Weights of a small transformer language model.
Size: 16 layers, width 128, 2 heads of 64, MLP 320 SwiGLU, vocabulary 2048, 3.28M parameters.
Architecture: LayerNorm before each block, rotary positions, no biases in attention or MLP, tied embeddings, normalized queries and keys.
Training: 185M tokens, 5860 steps.
Each number is 500 + 40 x the weight over its row's rms, rounded and kept within 0 to 999. Layers, rows and columns count from 0. Numbers have three digits each. The size before them is the row's rms in percent of the matrix's.

# layer 5 MLP gate, 320x128, rms 0.161, rows 75-146, columns 0-63
106:526516472504525481525517485408552477500606532496454471510559516486481567493505476515466468520498508462417516505539485516463555517578465594494483551471485549491528584488521522508446475535526471
098:463563570452411533512526431445504397571500504430527491440444516559526505489587418511397525483412442465537516482509487555521492482497487529449524478500448509504504496487578519491511504555500532
095:517497494492452495511451524487504518498460501503456479479504501486438515519468544468483480464453486545532414499532472537464537536541488501562451618519545498446525457545497495485497494479533515
100:500438499536559521509494470489610464494446511517497589511543570494502501543553471552436561459525501491498464555474465404447507553539462511538560479437480501514509484519527526533476560527597520
107:497496452512463486546510492441512413445506486530519535493516512437572473465549579439464503448513481501402496464486464581519500466483484517550513489460579504565546508506491448520457538532445532
105:524415488466479502434547497455545486501518501479499501499463501527488454495478563487508483512472468460501539479487505512517478558511508475466509473504571515518454483565524512468584458492520451
104:520486520545483539515519456476521448494485536448531529525536500459544458521557467460420498496498515472501464463594493493467489557553488514535473548512456483474501464455524600408445590498502507
095:520602483460481550490480453466579462468533524547486527540453546504522416511491456516507521469511494494453496480546534595416495531549458532445489499461465485421470538569423487491457493538491444
108:510416579468508499517492527515495504468523474552571502514506526456521531534467563440508498433472460501557481594436452421504494529422562487509491553514471490478457496486501471522461551550454554
098:561463474491529470486462468466493571494509461493405545534403511424431503465537538517508505568510476499550548484473521469524540564556496426542437535536580581546526441540464468502475532517550549
101:520495600489538464498512457470536449511531491590502482445584494451449527508462511530455522527419470503550465519502469508524480507545517521465470486476512463449561546502543475520499403556514499
093:423519498522459474544532498489441512514530461467452519394506510458508516432509437443455477484475460552522522512498474459539611441468464512562471514488534501539525491518508548463469485478527526
100:480513562501526565441553490496490495520496505510527423544592498509487460533463518463455454467463578492478513476514441509496481524490598548470499425469573427496514446519526529511518496438470418
106:427493584534542442498447473438486564500485464539457470521579504514483548508507516509469419482406497487468491476564493502489469511484497526504516524529488504585495517422515450550543516485494485
103:485526459551457538544511533471472531432463482512466483448491498528570479488521560552521538491533484567397480459521550543521587493449519582579590553484475483562503517485473482502474562473525524
095:465477489521431575453481509493473445526496554507577493515489509494519475472546543510452532508509414470483557486423544519529494462499551561498478551428476465548564483528482466542518556498465511
101:587457448446555426471518525433503541449482424449512497496528559499438484522498548543456450523533456567525499501496467516455536561477471493502489518535497581541558494489449476549449465508524520
094:477592526469464469522500449507565441537480491511444497443570564493508487460487487530552489512537456538467523507501484491467514497488501577471478479598502410477485529518543547457464469520478567
096:474461553531463479514460528514530542552487523486538428478478565477456529393552508516500480534519526490486563505428507394485481581523510517548487515492538523509423492463492520443461470571553488
094:549474473490533498491475501439458507505477523520495587508458518514521428450526447512476516529594501466419485496476468576589428559510547513539494624477495430508518571509550469528449532519514557
107:520532499453402483492525455484448541472461554493523449535538576518540502499490518432497531435463562612504524500532559493503518514553533532492537480546467555487528581496553541533479496501500517
104:455526541516556545407484523509531487512480496532533444489519534459453442461526500563503460604448509490527572462476537474478493498513510445529500570468555483493545502511477489554512507492563539
084:528483512508438449445553481455466499485545468572475422490490519515533517526561493513482547473446493542552534475489457563504511579381506545486493555470439534484497475443520530511455463525548497
103:499476549528488482456546573462446546576481552469510489504567550494569541485538452506514422519490467531493539594504508494501430511567475375454430476529446573525475556563505485463525509468554538
098:484416443513548488567486504591554462513523474512544513503444512526487441426482500525487483462483513496568483582504453514468542443549561499536497487478512511535511532523476516480488482458533503
090:508410527453448521522459486481469550509499507503490498494514538477468581541547473559501475460512550521534550531545486496442523507508429419477437505442503555571529540563492555537513522427550561
102:556524502507486519463490470543472520574510462525501531485591592478482535507561503492447538441496551453499512532472461432494450520517539502462457473440566532491512478502502502469527409498519531
091:511501497447484454497554477455515487445506547540579447581514545465488529492533472492459549447538547473530518532505482520531563505516489442429514453456448387430488531476465469443472404489502440
104:483512460535433561471473492474521459437524492564541459470525492466519435526628515493468493435492478564550494448482493559517465502502551511540455503421488522540523465534510556486472498514488473
099:428497467512516450459459517525542436524489471587535455484522519509552515486505520499439441515429434540488463533509502518527542495479496476449477531491470459532493558453472528416518558542519488
100:450478445484426578471513514551513526571462470558493562499508409477515468463561484630551525479549479497515542492459514510503470511507517477563484529455559534568458509487488519504506612540466411
097:430529482505510498495495443462595487500524488546570471540542570553505472504513540517532511448515489466541501467452512536424530565505456552481482509535516452603508405542511494444482500516504479
107:528576496485502491458477496495550488475547405463514522498517550414565556513535440534495505443545500470509535532468463444545481487469538560541524541537558526552494553531514444523490532515521497
099:576455519451503441489493446553452484497456437432537586400531528391501466484471488499443533442453427566455463459476550512461519548503493499447485515505492516467482516525507559472487512489578531
101:470510492550577465486427519503491498516442557524532466504450508484532475480517464509433500498463498496494531525486459491478577525508480420518463401624511459544522547460533499544511559516605432
100:516423580495487504453443421507528551568524540522533483486456481476526425506462504512568575463537434498501496502486474426501545467459491505518546504466488509484580485452413441510436473488530522
101:472462516498435534511516410504526481513408532502512537544492432540523575449468496590532575536384537490524541431460514533478555520515522546465474465482461493482452488563552496534420505534522516
103:394509536552576452509504447458504456545509448495468423514467477549588514540474516545438462440454493463500528455457489561464502545449500461548492524507549481472539487485478552530491498487539482
107:544517535482454502483553465450524581504443508528583531481549530478584495442485532487494486566525464515498462555478447471475511450498513504572430492531500493499497518514449425491487538459547489
096:509521508525478444479482573426464534456500507479458517429522470453517543529504488510463615528407573491486525455555460454474520554592484462537527543503497517517454543457453555506530540466482512
106:499510496555527504523482548523543464566555528609484493496555495510515403485452500482453487514499506469535461475489499449471491569497492518521485491487537481510492580490543573485458518504535446
110:465421542480557540492568497490513518519396500493468490496516532513506490539435505489410462489385530537506480477463501464515472505540530527484577520497506607457542471502507555491519493513496543
098:550537467470513416473511536459519473474497533539525527491467458549570473541475496450460481504504510458426500458505428554460521499464456501571541552468397453499529435471451521531491536451447515
100:534439413499428495515564500502564528565562441500458488534516499539497451475514505514482493474485373500482429480433495505469502458517514551470509470479470439568427466486463497481509551500522537
091:470521511480527483473515565441456602499552527471430510477535437486468475470530520486513484516468464527501433554467404507498526472559471531558396522543493496534534516552489493484464504506555469
083:522516494477506477515504491412451496477473527501487462425508463477496494494457497507533538504494530582402501541478465509497431547470476482434465539537499499453469538479592475486487484523496461
097:527441523492537434406546499509501475510465435530510543436436544504496543577476486545474494535404499541480479522496564532509565529492456485455465493529532500494507557536555590491529531520604460
101:555548472475472496457429467536526522474450485530519486477541440463558516467495536411547623415483470497496458548561437513548470481496456524544536546543549464567458487513488426497446559546459514
081:536509566511383499486502460521483536505516523441479474485472599473501546505476486533484530503515520520583545546595454594459504562508561531445495483549465579543498557520491484472499588517476422
092:490474505486516523463533501547568471459529563463560503513388517442560503515433483580534465459494520477484478547438511454474479519548532549588518456560523445550496479475446479493508462478525590
103:508531551526515468518488438461605505545544449511506556514475455466477468544451506493514512502447505469478494452504451525566437517532501546461476508395513520507516499543459489456460487516467488
099:504397536542488458517544516545485471479524505555456551508541547488581521427490494510459600488496519526519551463432482529551495533457549432529552548443504469507433501511481463548485547578479524
108:480499502454591565479504525532602498509498505455419499464501491493546510488514483482458507465535437484463474486539542498523491532510489514486529488515482397509544427479385543490537479522403468
089:552491551478509478493536514522533533518478399482534502505476574423456514470489527426465528569539417502534500545478484440514484532574518491520471481471501489418515447514574507453490494482541476
094:492527461477519515555513466479570527545488481540496519497456440491578515535432496555526452435490509444518488535494396562479472456435469481544471452464533488486517510511540539541489420543553488
105:444458531535549440513542407539496553496454491478557481449535495481471518466517506486517515479467565444478481504469570490496505542532502497536488476542495434467497557556481495525574454556477525
104:515480551497604535496615543499558391520480542478408516538494498529544433435550506446509494477571490528424520541501488491446522518513504473514512541444476501542513514453510490530519467523492519
101:508460401482475514553525448557513454504516550489446488522464544464528459493444472442503520444605482493467495491514449489418553486555499530495491564513483524487523450515478494502516448538471457
111:495448544505501562491547509498514513488480549495539582547514449505500483491488487484407415502416541477502520529469504547461481526573495529490535516449412542506523463504544543517409613490476493
104:551497487506548480490496491533489507514493487482420526492480499468575475462500478507474527463555475492467547583479620493522492510464446563539511535552419428466502510481461463438597512503504490
098:428518556519478460464453455563528436532499493476450539577458517478520430458507461477505476490485508486479513517424512576489600529546449510484468470527503466514580525504483479551444494526519487
098:485485571525531512493543495442487532514512567501509482475516506543505548504554479464460522471457535521490505531456506605495570498508574460440497489452461501494522451468413437516492469517490520
096:561487539472453548468496521510505483499509514439479570467535471537508577483581594469458486554516490527482465467518529518511483507511542518595501461494576521545506498480422441476542469550468521
101:470509556515521425503476491480501506524472471487404559477504551521564392522464514506449516522450495484452475498477500446488535546498518420523488498527479484484467470471595463520476515532497475
100:473494425504427553445531458448421482513500514477540567499483445553535518496508446504444456528536545407477477537442444485502557525493487495535491450506511488512536477525485552481448432518453521
088:471578497500541487489602558457518576430493543525480506531500529460556487519501488520541545487517555521532479522432431509462519505500500490490458577526428463426500490550478481456494515478470523
101:483553427517538493520493513488568534540477445503553440474468577502535477480503494589539489533519468554477555501574485493562533455592613523455434537518548493494538541482395453479596462447468502
097:517490486504521507516436498443484541527495498578495461494564509525506532558482485566449394484466444520501506438531494540470569503471558534461543574547549483528516500521501497519523449565530437
101:522502457533538453466500502490499474418467493532516536530469516487574494462442516468487511547427503529469511435454549508508522596490445524476500548498463525493505522534491537466478498479461533
098:448489538535460495420473452477543471457455505504550581492494507551546535527456477514512547505516480496423511481494459435487564477504490446514471505502448503438585472440489528515495533516483491
093:448605496501530494484459544490519438637456496514495493502473589511541474449523529527495490539469492499519523520489514491450549477512557495536462513511519483452505575484483464539477426553499483
102:464479493528466536457475457470488494535479417528497505499457464533528565475511561538456430506415470528493480514455527554468557527503541493509561508511467484574492506499530478535422499519606605
# layer 5 MLP up, 320x128, rms 0.153, rows 75-145, columns 0-63
098:487431536465534504538525553535566509455513602525543459531486485524405446463553471525527537515470472449470476492486599536471515513474529510487436412489512469452443529539545557494507512499594554
092:460495511522609521543524525479512509557551448521485507473496471494480495503443466460544407530475506543500507602492515462507477515540520481480470526512527446666443457479458525496490478525489498
094:512511449518544481518487577518498491514488498513501465421498543412469501560566533497456459417491503443464522518470542450447509588524514540554493446463492510543554477473464551454450476516544513
103:482448468579559462534440486544442531551468488476493514481559488463492535518464510539479540461460515512486443498454465457487462464516524482512408535533524542537510463533529516494504509533468540
092:470533521484470466485438470473540571530469535599427552494451464502492432497545462532503460444481465625462505478505520434522486492463554516501450461587466555412471516486440528436570472460495500
100:530536559538460520450515489522440500508504469497539527426476447422495462505472447467534506421490550547533508496574468531512480417468475476502467497489493569518563474472459471503552559484591462
098:541537449577498453499459558501550445550552429519441507568472493470456472437521473497569455471533510531500480545470461518509476577415490434510478497558490509505467503479519530528533461456492567
099:421488553516549506472462495598518492558593466530489580443514500399524474479463492530456523457441551574434534587546566463448473519486514509573519467480547518516551531582509513537497509560474465
103:414439561521465508490443498383438475618479535456455557478517494558461467482466498525469501462551540474477544453513440507484520523510488507461515505505549554514541466491543532510511399428533536
100:445558477526546474514433525461497463447483469502509475509572455439495457542470529512541512471407535542489480464445484432524518488511546537494512557531568532475567536508518518442494511556517512
102:527455517453408500432532514444538474500418555474540484483486445586498476451522506413536574491453513571488513495469549486412511499487590484536482560561474553504496587473531556411527473485518476
095:522488492479374479488536558428542497479493527507545505561477531513502554536503511507501526485466571532459458460490530504468474511441539547546518534460459493552468458508481460439531484447494441
101:438463491500440513469549504506470575567432523454520537497483475517580549547462528519427571561475498513537455535565553443541483483507568465529414545475563486450447469518523454477523471533440500
096:531473533458455458521520487523451442545478463521557503508525542462427571506526540502527495518459493462544532450417413487412453465517439471529554475648472481524505516494522474491434491484446546
110:549461529447460535450524460562538522471491521495534504456556526506525561448481497519542459551478500492534467514538508530592507476487500531471479555520477562453533492441547502470479490476464502
093:489477556459454563495478565549562447496422503560468488457435522541484551488439494509542516560540495557517478522478477564509471537474464509539481582560525434524498465460537464458467485474410466
098:564547523529430440498504440525433455502496530498485441542507518457387550564565535436462506535423468514502506427515533531426536454464431500499531510532513450486531483471509554520557472469465493
095:453468489444449513483512483524520485520492562505469524565525398463528511544487447493447470461451479476447520477450458446443500466507538552412443505421519500467559522502566500538498514500521495
096:534450435495488432472565413434495532456476489493477516560546445563505525503490473470535526478515463484511475484465482423524509504521534448516485461588539500544434439528459509381451462519529453
094:493466478505510418491565582533580466512466563528506565444493487530503508475433526483474521472473543495523511462453462540514517611521534554461494483485520523522455502432520473522560511600389509
103:438437510504500494494547515598459445533419503426518555548426489530461497442483447491490472563476464548579450476420470453466478579482510477473491519491455522508509488439487456482523458409481484
112:539453499479539519544497478468579513425542471519441473552528454477577482507520481452480401527477515487463458568469463557444494510455498530476549511493524495568479532501417509531493493533422538
092:523551461518435483504543512482503490466514494470503443548482459519451516574448556535538420562502550493532519559563496483569443530414452463487547488449550550484477506415482512489462529477468516
099:458521480534552517478542515492507567529439546487441515508513513499401493501494504528556518422547548457563529533538516541522458418561438466496472481526502476514546543474531544408530425435477540
102:529562486455486471541500446567394425507548578454514530457469459461519497516433525467457492469454483501431466483512485506515467464428448520513513538445476487471523498531551474516403557509496517
092:474536477464512457590423524492582493455537518449405464502460505528515513436498494466555581425525460545523467528468471529529480544533435478451479515510491467527493559542543511502509554490448430
101:507551519536478435533490514484450540491418459501445466502504444558495425617535533550481568536555504491429478525478448438505488513457475526489523434542509503566496444483470460498439480547483492
092:472507460507488484454493539528519457494508495552462561616514469536472432534490542477594497478457526509521574449474481513479593539494525481537449488440542528509495519519515592510513555535524525
099:502554541499463433519444496545520492493467495591543501501500510500464449469478556473558490551444498448490512501523462539511546503570496509454493579554519477504579538515571532462554534471535493
098:616495531451495434563427483539501475493493450525544457513498437541486555474429475507459510508476446510434508454528491495544469483449489545456482521529555542452545483456473470545456536507494479
104:518526532600492461480491455527512450467515501505478472515520477468492433486493492461540491512533487539469486415422484476515465475529508464491443528518498479532418518475549498468467465407465487
097:524458504478493518487462441488534502486529533453485463492530519446502530501440506534566501484454542457546488506492515527598550599526542496493497553535537538514411492486527472482488527516490558
095:437485469540595471534461445515489520473425536472520433528608476574532495557572520509569466479481560561481456495542489482461498514436429561464528539531474505503456512542442554527477505500537451
097:582505502514554488432431538531480521505571436501427520483534470481584498489492453462494467487450487562527488499502512499471474487435537510481480501476434493528434495446503475542507476468519564
108:526455495456519570452444442479444549544446514563510463525437469523519518611506527504486547506505530467456536471521446530493412525539495514489536548530468557522477486420550533474447480490436530
096:472502485488462513479534475510464487504557473471493489531439480473554520479437421489565483543488555507586503469450521498490498462496432531497557488557473480474520522500480509574526433510409542
100:464524499495457597526426556466464473511481462470488468493540553437466547503423472488589420535529437497524534530466472438496507530496507493489473508554519468573470508550481542485467551558463578
100:481513566524533435436591403482429498527511531460531465595484537424454515495527484557482491545482483474438508518529520507445564444505545593509434497489502484559525496507436449464526572544591540
103:506450435535516465579477518479498504465535479503457414524531503522501450534553517452534491489449491451564495502483496588474492479582462437540485518466619536524528520495506521505425499465533477
098:524498426524502482421550443483446408598482539479394490533560570572520512493449529493490477576493494504498537498541462420557490490463515496469455444523509512550482570470510511505522503467532467
104:450539522496536530483425562449499512538473459495499518471473532439482535542523484541443399484519483533446555479501518531546545433552483464510521417500513543537540511523543484518481497478431507
101:535494443431518524490526468510552526472480534542463437482499574401512526409534395516526482545508446491515495495462517585470537477490469517527567512483512500482521570473513471510531498490518536
097:431467505543479532580490475487537471447513483465449463538470528476479600545490560518519499540434519562554503480489495531523486502570491400447471386515473484450533514433494476560459543522460514
092:511495503503476446482467500478442515421523519530546487459471529545556528491463447537537495473437484486558597465449501508503496508477462515429493523540457529512543481510519577552559537489417588
096:479519505525567484512491482454555508483522487462493491518481538559495464513416411484466516496522553471526447563439549422555484598439485459489419519468559525508498506515425483478455455486463504
091:534463436501543573469585459543572493445566432448462459477512498496535461457536479446461564512482450539460483500513604482490510507453441474513549445449493451526430494467502451547490550482496459
103:487474490508535505497519475545429474506484520471513468471521537500481556548523550474562535465464581474514520548462512506600537520456444571460494521548439475507528506547558473486488500518445628
106:483476436523488522531465525493484530526502495470561580493405569473419475532478539521458449488549520537519524514503518564544482453503497554500535450452456550482487470459468447452477450509468461
086:446482513469404419448427589544527565501431472459558508463459518534423486484516467488516500514461479501484524507497440483549482500530505448532493499542560482601489495504517475531506558479527441
092:532605512509469575485502506487467524537481483479523453490512554573489576449481512477508489576515492488461465423414457487580454413586488590438480553461512520522514477463469533477556545494429443
092:571462496472552452426529540497519496495477546494538539565399443534489537501522393522479555474446442491493522485456502459499507502537533539468473533506473437474598483531484522436506500507473560
110:444532533545511568528500473469473468569473574520516401554487537524562438452532532462546481545471518524436603484465525464534502432528492457542531424500505494491484527488480543483576498533448477
101:521517495503527493458499501491466513541525499490507504496417478455506493569452564386534452453461600521478487469517524524528531474553524548539473495559463509486519568459530486425460478491497552
095:492487481507548462571544506451523444559525402505540518443499525431492488448512540545524481519500505520484525567470454399517508515517455563453561558522543530522495545431472465502435563534528537
099:513444547488484514477502489534457510550487416488519496491488483483481475465547527442473525527517434517478515558467485416479520475608492531462492445452463519371476499529497492450576451517501500
101:526492502526488495529416488487454450463496420494397553519465497441585481497567500429491445509541457522544525477501518557494509465522424465547495500452535476479493437481466443505503484498491501
105:490511497516450530502458419523485509498495504586542410512595454538477494560519436556486508555578454495440528480496493471503513507481529471484511531479482562480492440508506439542543513405469423
095:449493471535534451474498545469442534462473527474501517483574566480410484462536487506529506510484534483474516476510491500481427540494510490541448443547500526507552517491551429553490564566478535
105:507487464574484529496480524485514501493498417532463557467504518451535501488535520546470440467537507507565371536469471490497527547439530510425516480517582512493479467537539491474565523472458483
099:482464562520490458463535539534548574474520567484480456563446466520494475451485538500531486496421484497479577495570518425535504470561495462431478484543531437456547458449502545450511523503458450
098:563469558541430480567523509452553391551482577471528518466444475501451474490509444424513582498468466460464474508505451554541512496502551513386462535512496442494503541530536487477553473485493474
096:459467515511412471492398502500577518440517510486477499550490521498450435541542469464502540524472473521523514502536484581523488490489515458488555555490520468449465441507486549533513522478537518
098:567515499581483547477535451515597478428605489493495535452536488493519472484527521514483513549528460492449533419553461482521474533439484542465458511426498543472508465530496534472519482515540443
097:552508544476574504514427479430476464457458452467471473536492493543547556516437423439538471510497588456523514466478442497485440547486511464473524573591518519527519514477501543533512542520458477
095:520504519459497489472487558474491395525435466485434409509485502513473478509518487508504563543548520519570537515539521499459550520516503495480503533518471486559542423507461507449471534515583486
094:542503463515543486563602576527475464471506535546515543487477426453542526576521432488571502432505500516472538432550533489495431491565464499493461508494480496544581484559528494521491496532574450
095:382510488476458549553446437496498564519425399470551514498556499526489510480483521596445478506539516482535442507460523507477517583476526521536498468507525548495461504498440445484505566493470506
107:414510499478484459482504458480516509445485448510535508562551474521536505551578531557493473512465531459502554542500436477461500534418497560524519531561535494545506460515467496539445443513474467
096:442493534510491470483456491452505527508438476463472554524453535528511526560519524602456485555519550521513498490468470561507541457487494539534550456465522518569390543541503525547542432551541460
095:549533459443542451429453485564526540461518415521421488510488475497572480521475602484487545503468496533466521499529454475540559519487506597542513530549516525467488514468515407508524507492445467
095:487496434558463471436430507467475492448498460483520484510525488490498508514507465445559498555526536479399515522508512513591515532523474511483404517536486411467490481486508486469486483534469552
# layer 5 MLP down (transposed), 320x128, rms 0.14, rows 75-145, columns 0-63
101:569548527542441535526536567508526539473515530444540470538440567492481487553542529412526595537440537533486494517433483427491477468553500449474485514540489528503477458536541501521542494459466553
095:506536453501515544517506524530521443549555502519477451510438484461496545484441488575542492502480443502587483534560523454478523523535488408459525558514493471491538526416517488534475530411486499
098:521514526604530504502497373469421516492462461458482444531471524530481527507519504439409583432489480487531511503528519512553487515497446495531429531498522465471527543512472450478539483542504445
102:506531553520442517486519511510528493531483495526436559481509493470439485484596443465550542464529493464529549493450479454543477521552528417538547463495497540482426534537468513536448471506545455
097:514521478558528538407534502471622466501490502514535546509470462506534577496522463491498453592562490619527455450527510467514444507543526517501532449503511510517550541485513496470530433634493472
102:555486488460500395522580446499546463519484479438499447443474586514549550559493594454542487554475511552446530479511512464477474497437485517446480509552531479486554543416397524516499525517482524
099:490515463491419556505496530514518416530580433534514524527509576536588528528490530454538483601443522526551504452552455449517485490527470456484500541473408514525536518447529500510500557476526493
105:498423485522464432517521482511499486451512574424493481483478479372526483467518516492468527497477467530487512480527471499431507533450512510508484554497540497540531559416483418517508475500546514
103:522597447506445596449476453532460499536530519573482475482498506552492511507486503507492455507589487558426473399447518505473457516489530493456529525573476578545522514522495521549511519455490476
101:509528481537563521496448507515455528494559494515542522506482420487484484522404472530481495528529533485500477527507519469538491416465486496598479494525503526453440462513421571439571508486505429
103:551495498401521444508483457507504505508478448536484407529466511427539504454544487539520516501510474506510425520517481487507528477585542553470483511520574482443456520465493530557541407560458489
094:499520452523554525442526512516467520566446505379518481489518561485526513468459509537474460508432533454513515418497448491484522477538499449448497463472480475622513646477514493537512525456493529
099:474419455490491532441487458508479512465557511480563478475490468599470491555468511523493477550482407552524511549503485549521585584496491601482476464469520502555504547490458499577491528526511508
101:487548526441402463479537454519478483481465500464467507498526484479521478467486497508516538508481477481560519480528498485416519611507442563517580429579505528478517497484511546536465472516478407
105:492441485445528436517506484467493449437552509511438529492532535451562459445578508479547402495427476491519501461521543551545503469524472429478486558465456502435532517501470488546520448529520431
093:479516494472524517492522477493508536512579515530533491555591443513481494445494504483481480508493510566408509528609450471442508504436497524538456443543477482449525438466536477454511513439535461
098:455514459419511562447465405455534509404467510457483468503477492518453436486504447525416463483598559546484510489504499510508480553568500481468513471518445515490487533501453471471504485571548473
095:475524473483542565471494482486498534558513521552490526490544510470486436509513476476511546485462513448482579516460474531508470458540533479485468465557492499465502522432604492520453455554562534
099:447504502512498560490568466429544520534468503536427526486523505518550540406542514543548499510506542464477535426472553464501494572539452457506507506510466548602545500535541520543535494491489559
098:418488535507445551508483516535539493477457490489506484457418484484432511441514408534517460476518491520556513485486509563555509548440429504592510529474438513527492539472499563469545566526584565
102:551529541520478488508554507483454486444518464486482470444475532467523524502476552512461566507516545481346505598564527512468485450533484535484514510530578512529537489539536463448432512465481559
109:522536494490537495471477493494532483468536467543463549504480472537515571473503454481497443622440526444483559459493504569578530593549482507526578529481491418581484489522522465459467564495504539
099:469525468512510496568431533571524455416548514444506528510504456540488476537482559480547507584530523455474451544504476429516448374463466512461540528500538572482459437532556504466436525397476434
097:442447501488506500467431499527413490569513480539520490427487469517564482513496495385565536500423474514481452550496426554514484520514557427504530467547495532511497555466489439448523434479502486
102:525504574444477503475565533464444447504498449501484523478518459489517632469543526470541523539474449451452510451516479498489505531507436523509530570530492521508513531377504484468537510560498444
094:529423472539532449552473450552494516474491461498539551507527450520464405530481461496488473522526461413528499570486546458505368459478535505491553517456491600575454505545488492531554503452494432
100:431505511502500435466511478459505463497531527425554513582436505467515542511564427483435550526432581521452445533481525503467449471460411458492434450541523522507540453508522476497489467496491444
091:555568509503433518451565422482470538472492503434497532496435500529463485487544484604525469472477514520581476512495552492480488469508477532466547540501449492414517499467513402530531475489444487
107:507468484549518487440463558517493500438497439538538451501559593575529481515457490507510474490511461523580483432505483523486552454488417492403482506555541459482599548493518505455472496526516533
103:472427519540533460440454502470490557454533476538475463521462476557490525502522467555506443455476535523566519485535565544415512512529471467467543434491575520533462495535462420496457521470472448
101:502502540482487584434469476522570463472529479578511498527499551519455475531526515436573540513492531481508498532538524504504462503451513566530501532546478474491524488484583446501495487539545533
096:503441487543534651491461571524445532464565545589503476463511430540476483504470440537458501450503491510536573468433472510518516484489491512455475489526469465513540514481550496529548511492469492
097:530534452459473484462489553451487482530477444526482495490483513495507616470497501490505508485419528579514467521527436539497504499483541527524563491549561515468503544543530495488493538488435437
100:542563531542498491508512493462465433479487523562521448571504541543553537556483544459453572463537534478457573563490496494508569521518518557559491549459471440482501472533503462522511530462490494
101:514437536513497478433441589490552490562433408535485435522478518480452495547444538458544497451559516562493480503447546532504454478556549443492485540474539464504486471549439493460460494469530455
094:496566532516544491495488524543509490493477532522527583558523465583486441453463530479466455499536500464508481460465495593460525471501495539490535502617507529519475501509499502469489469482468434
100:512455541491501423553480576529466481477475474503472535475567482466536499557457481438468446507398460552561495480521509505468559470482502520535449571516643484541523463431481567472471548492476527
104:497419516438516464486528441423538515551467492448550517497549543441531511496562450463474587466419445437535463516488497603467476540449519485474506443527487494501524519502484571514452524515505526
103:562481471510522494496521447557500562529464533481486461438557394453539520502464570492461513466532442446547442511482431461483486497471472399494448503491468579489491474509490549482544479513526450
104:447469553529530454462520473521525499432500451486527477497508429533402487509489479531501507453530480476402483550511545521488492606544542463501562453458514500525549593508470466510573535500530464
110:465547489506480477455452505532473470475509504439538562476467579479455517476467475504487405553522466504500453472566532495508571439489413495486477461571506546551546540545478485564488582569511458
102:538575444447509502489469542455511563510508476526509491477449549503545380548523541519479505535501415490578451540543432498518533505520479483515509536513490493479493473529457526494517498480534525
098:468551510486580558439458534563557518506488501492507530481445449539520540506480562543488472567532483570463512473473515516615396482584510439488522463471470503501475530522532521550496505471455500
101:514482517443563534451503600501519439476556473450523498534495448473473538477489541498477446474558460414437512513458452453486503521499469436519480423498535516497527540464506544489446536567462489
103:414531514437539509526507522584518464489458436534477449532508442499530505470479555540516523489539446452503519502560506528524461476482470522396502517483471503466506532436560526389560440468446509
090:451540562481467573446470492524475477515449451502433572548530436477489550514487579520498537565513572522448469582459436579483529566612445518507535531532473524436504528519475520474486580570453513
098:500536550550575479525474531543586605462421459479516535451490498465499460551442448460529425446488474498533487476465469475505538532439525439461470450520534525468507534581520563511452518486448501
104:560564478470498542459524489576491501492539481497536475489474461516460521555555465536544480483526535467452495535509558493516442471535486490455546526551447516494497563530573503474522476381475550
085:433496531460504485496515428474492418466515446484487467447512559501522467521537511489507480447489509503505551507581524518513573603442552539494543460550490526533517490524472560425478498466494539
093:523457501568448491584522454492498449538571494478419527500517507478538494522513485477498513504510515549495555428505486454481517484519523413509430606471495482501506517429574503510525480422500498
096:493517498491469542430471483526538488479396638547525539467474482536487493494462488505548418546490543444511521484554492529537488457514536546490521417422550450567461521448484443504513442465491530
106:476525538536540492483433505493557471522457508575543506543441512451435446467507513522550479546514556501482498503549539526523450497497506493515494465454457556475512528492481498426477428472477489
099:497530466489458534524473490487441450497451517475575476534454515552541564544462478549486475540568498521464475485491479480460503487522524609520485476514430443429431542482471503576509487536440539
095:449429507562434492452507502480516494611544485531521495552497505488499493444470519521517557559448433493441516516472557434512533512495497488444460518499491466461507520515472486519580534622548513
102:586496518406470560565501544581508421549502548509575460514429543436509525483466480517557525505493504468519548482558465539406457429530464516508504501488501526505495453464503503576433427446474538
103:571440465490495513551544417506505474518507487518565462448552458499586483429530465453441514459497477451495481545473497574466521513473473446492484496437414462508520508489514492490507523544557517
106:500458554536504562465411539481524527563408463551552404516568525512499509534432486460528464506533525546513562461503559538551442508571480459474532535509500503420474442470589505444486500482498478
098:474538558443485454520482441507508476499532483451508451557470516478477477503514496451478479477457578464451500489515468555521568547472526436458405446522596486537541490508544479491458514498532550
098:554511477515447513497500514489518492498461471491495568451504500479469529531514537519528470499507550547489414520474580510503431506502520524572553543422552493556437497578465362500459505474507401
099:590595514478597533465474484552559497477457522440495550483522519468569551542487508511527526546551549393464506543433494504500493458522437437491474515477440478491508443500535509484531442437514530
103:474532420552494444511456476492512525463588507449483488492415541521527507448472506511548440543498522523527503450534501481540592566495434446537464508464385467483503517516471497483533439470518404
097:521490447540417491486480435495477509449588507553554507514455543553436465507538485543498463526515519549556471435447472444491448518486495547515538482505492484497571429517525444481590520491440481
094:513522563518487476529491414473459509514452506536489446479497559532488485477518495455472559550545461441502565538466605463486511406503510552538510532489461474436504486539481535475447567518500537
097:435486488472459496528541552491507495454465526540498454506480523559508456574522456549569472465525490556544485473546442476510494557522550486521545509566541518476496532442495459578497480529511489
095:554570503454556510513507524550487489460482509473514473548488517562500596527463535551523523524478442478516397542472467497498459484569494515529469472490510483453415457521430516497452529458436494
089:489515465437547448536531412442476572481562554556452484491468508510475479527469504514463540528533445521541470572471502502494536514522501528450525511533523426501558488539507487495520521534389546
097:483577468515508496469492398496618491495495449449510475450507497438519464562522467550512465477489564566533545465560529478470387474604525457433464539506535543563446519476445494536580466491532468
111:471514504537428501555506405547470470499438519597491449551528452494540526464446512540471446541499499455418457439462479452460565502456531433557540530544472478515476491481498511484502424508518485
095:468486423444470529481534543510502537501543485490502468562500475547448452518484459480532502535413469500500432504542498492497495548509538532574513495519567478457517493492560450437463498514382498
087:494510464547524498457475520474507501508468440464490443505436592484531506488463487514477461480458509469514460448524427548588500477540540425514533507473518484560444542509423441552489524485532470
097:509550462523533447468524456439569471495482539462475458480541541430503517450469502514473556519570510492479480497469523471477514519546501466418470526488450467537471432493474478467434527555528519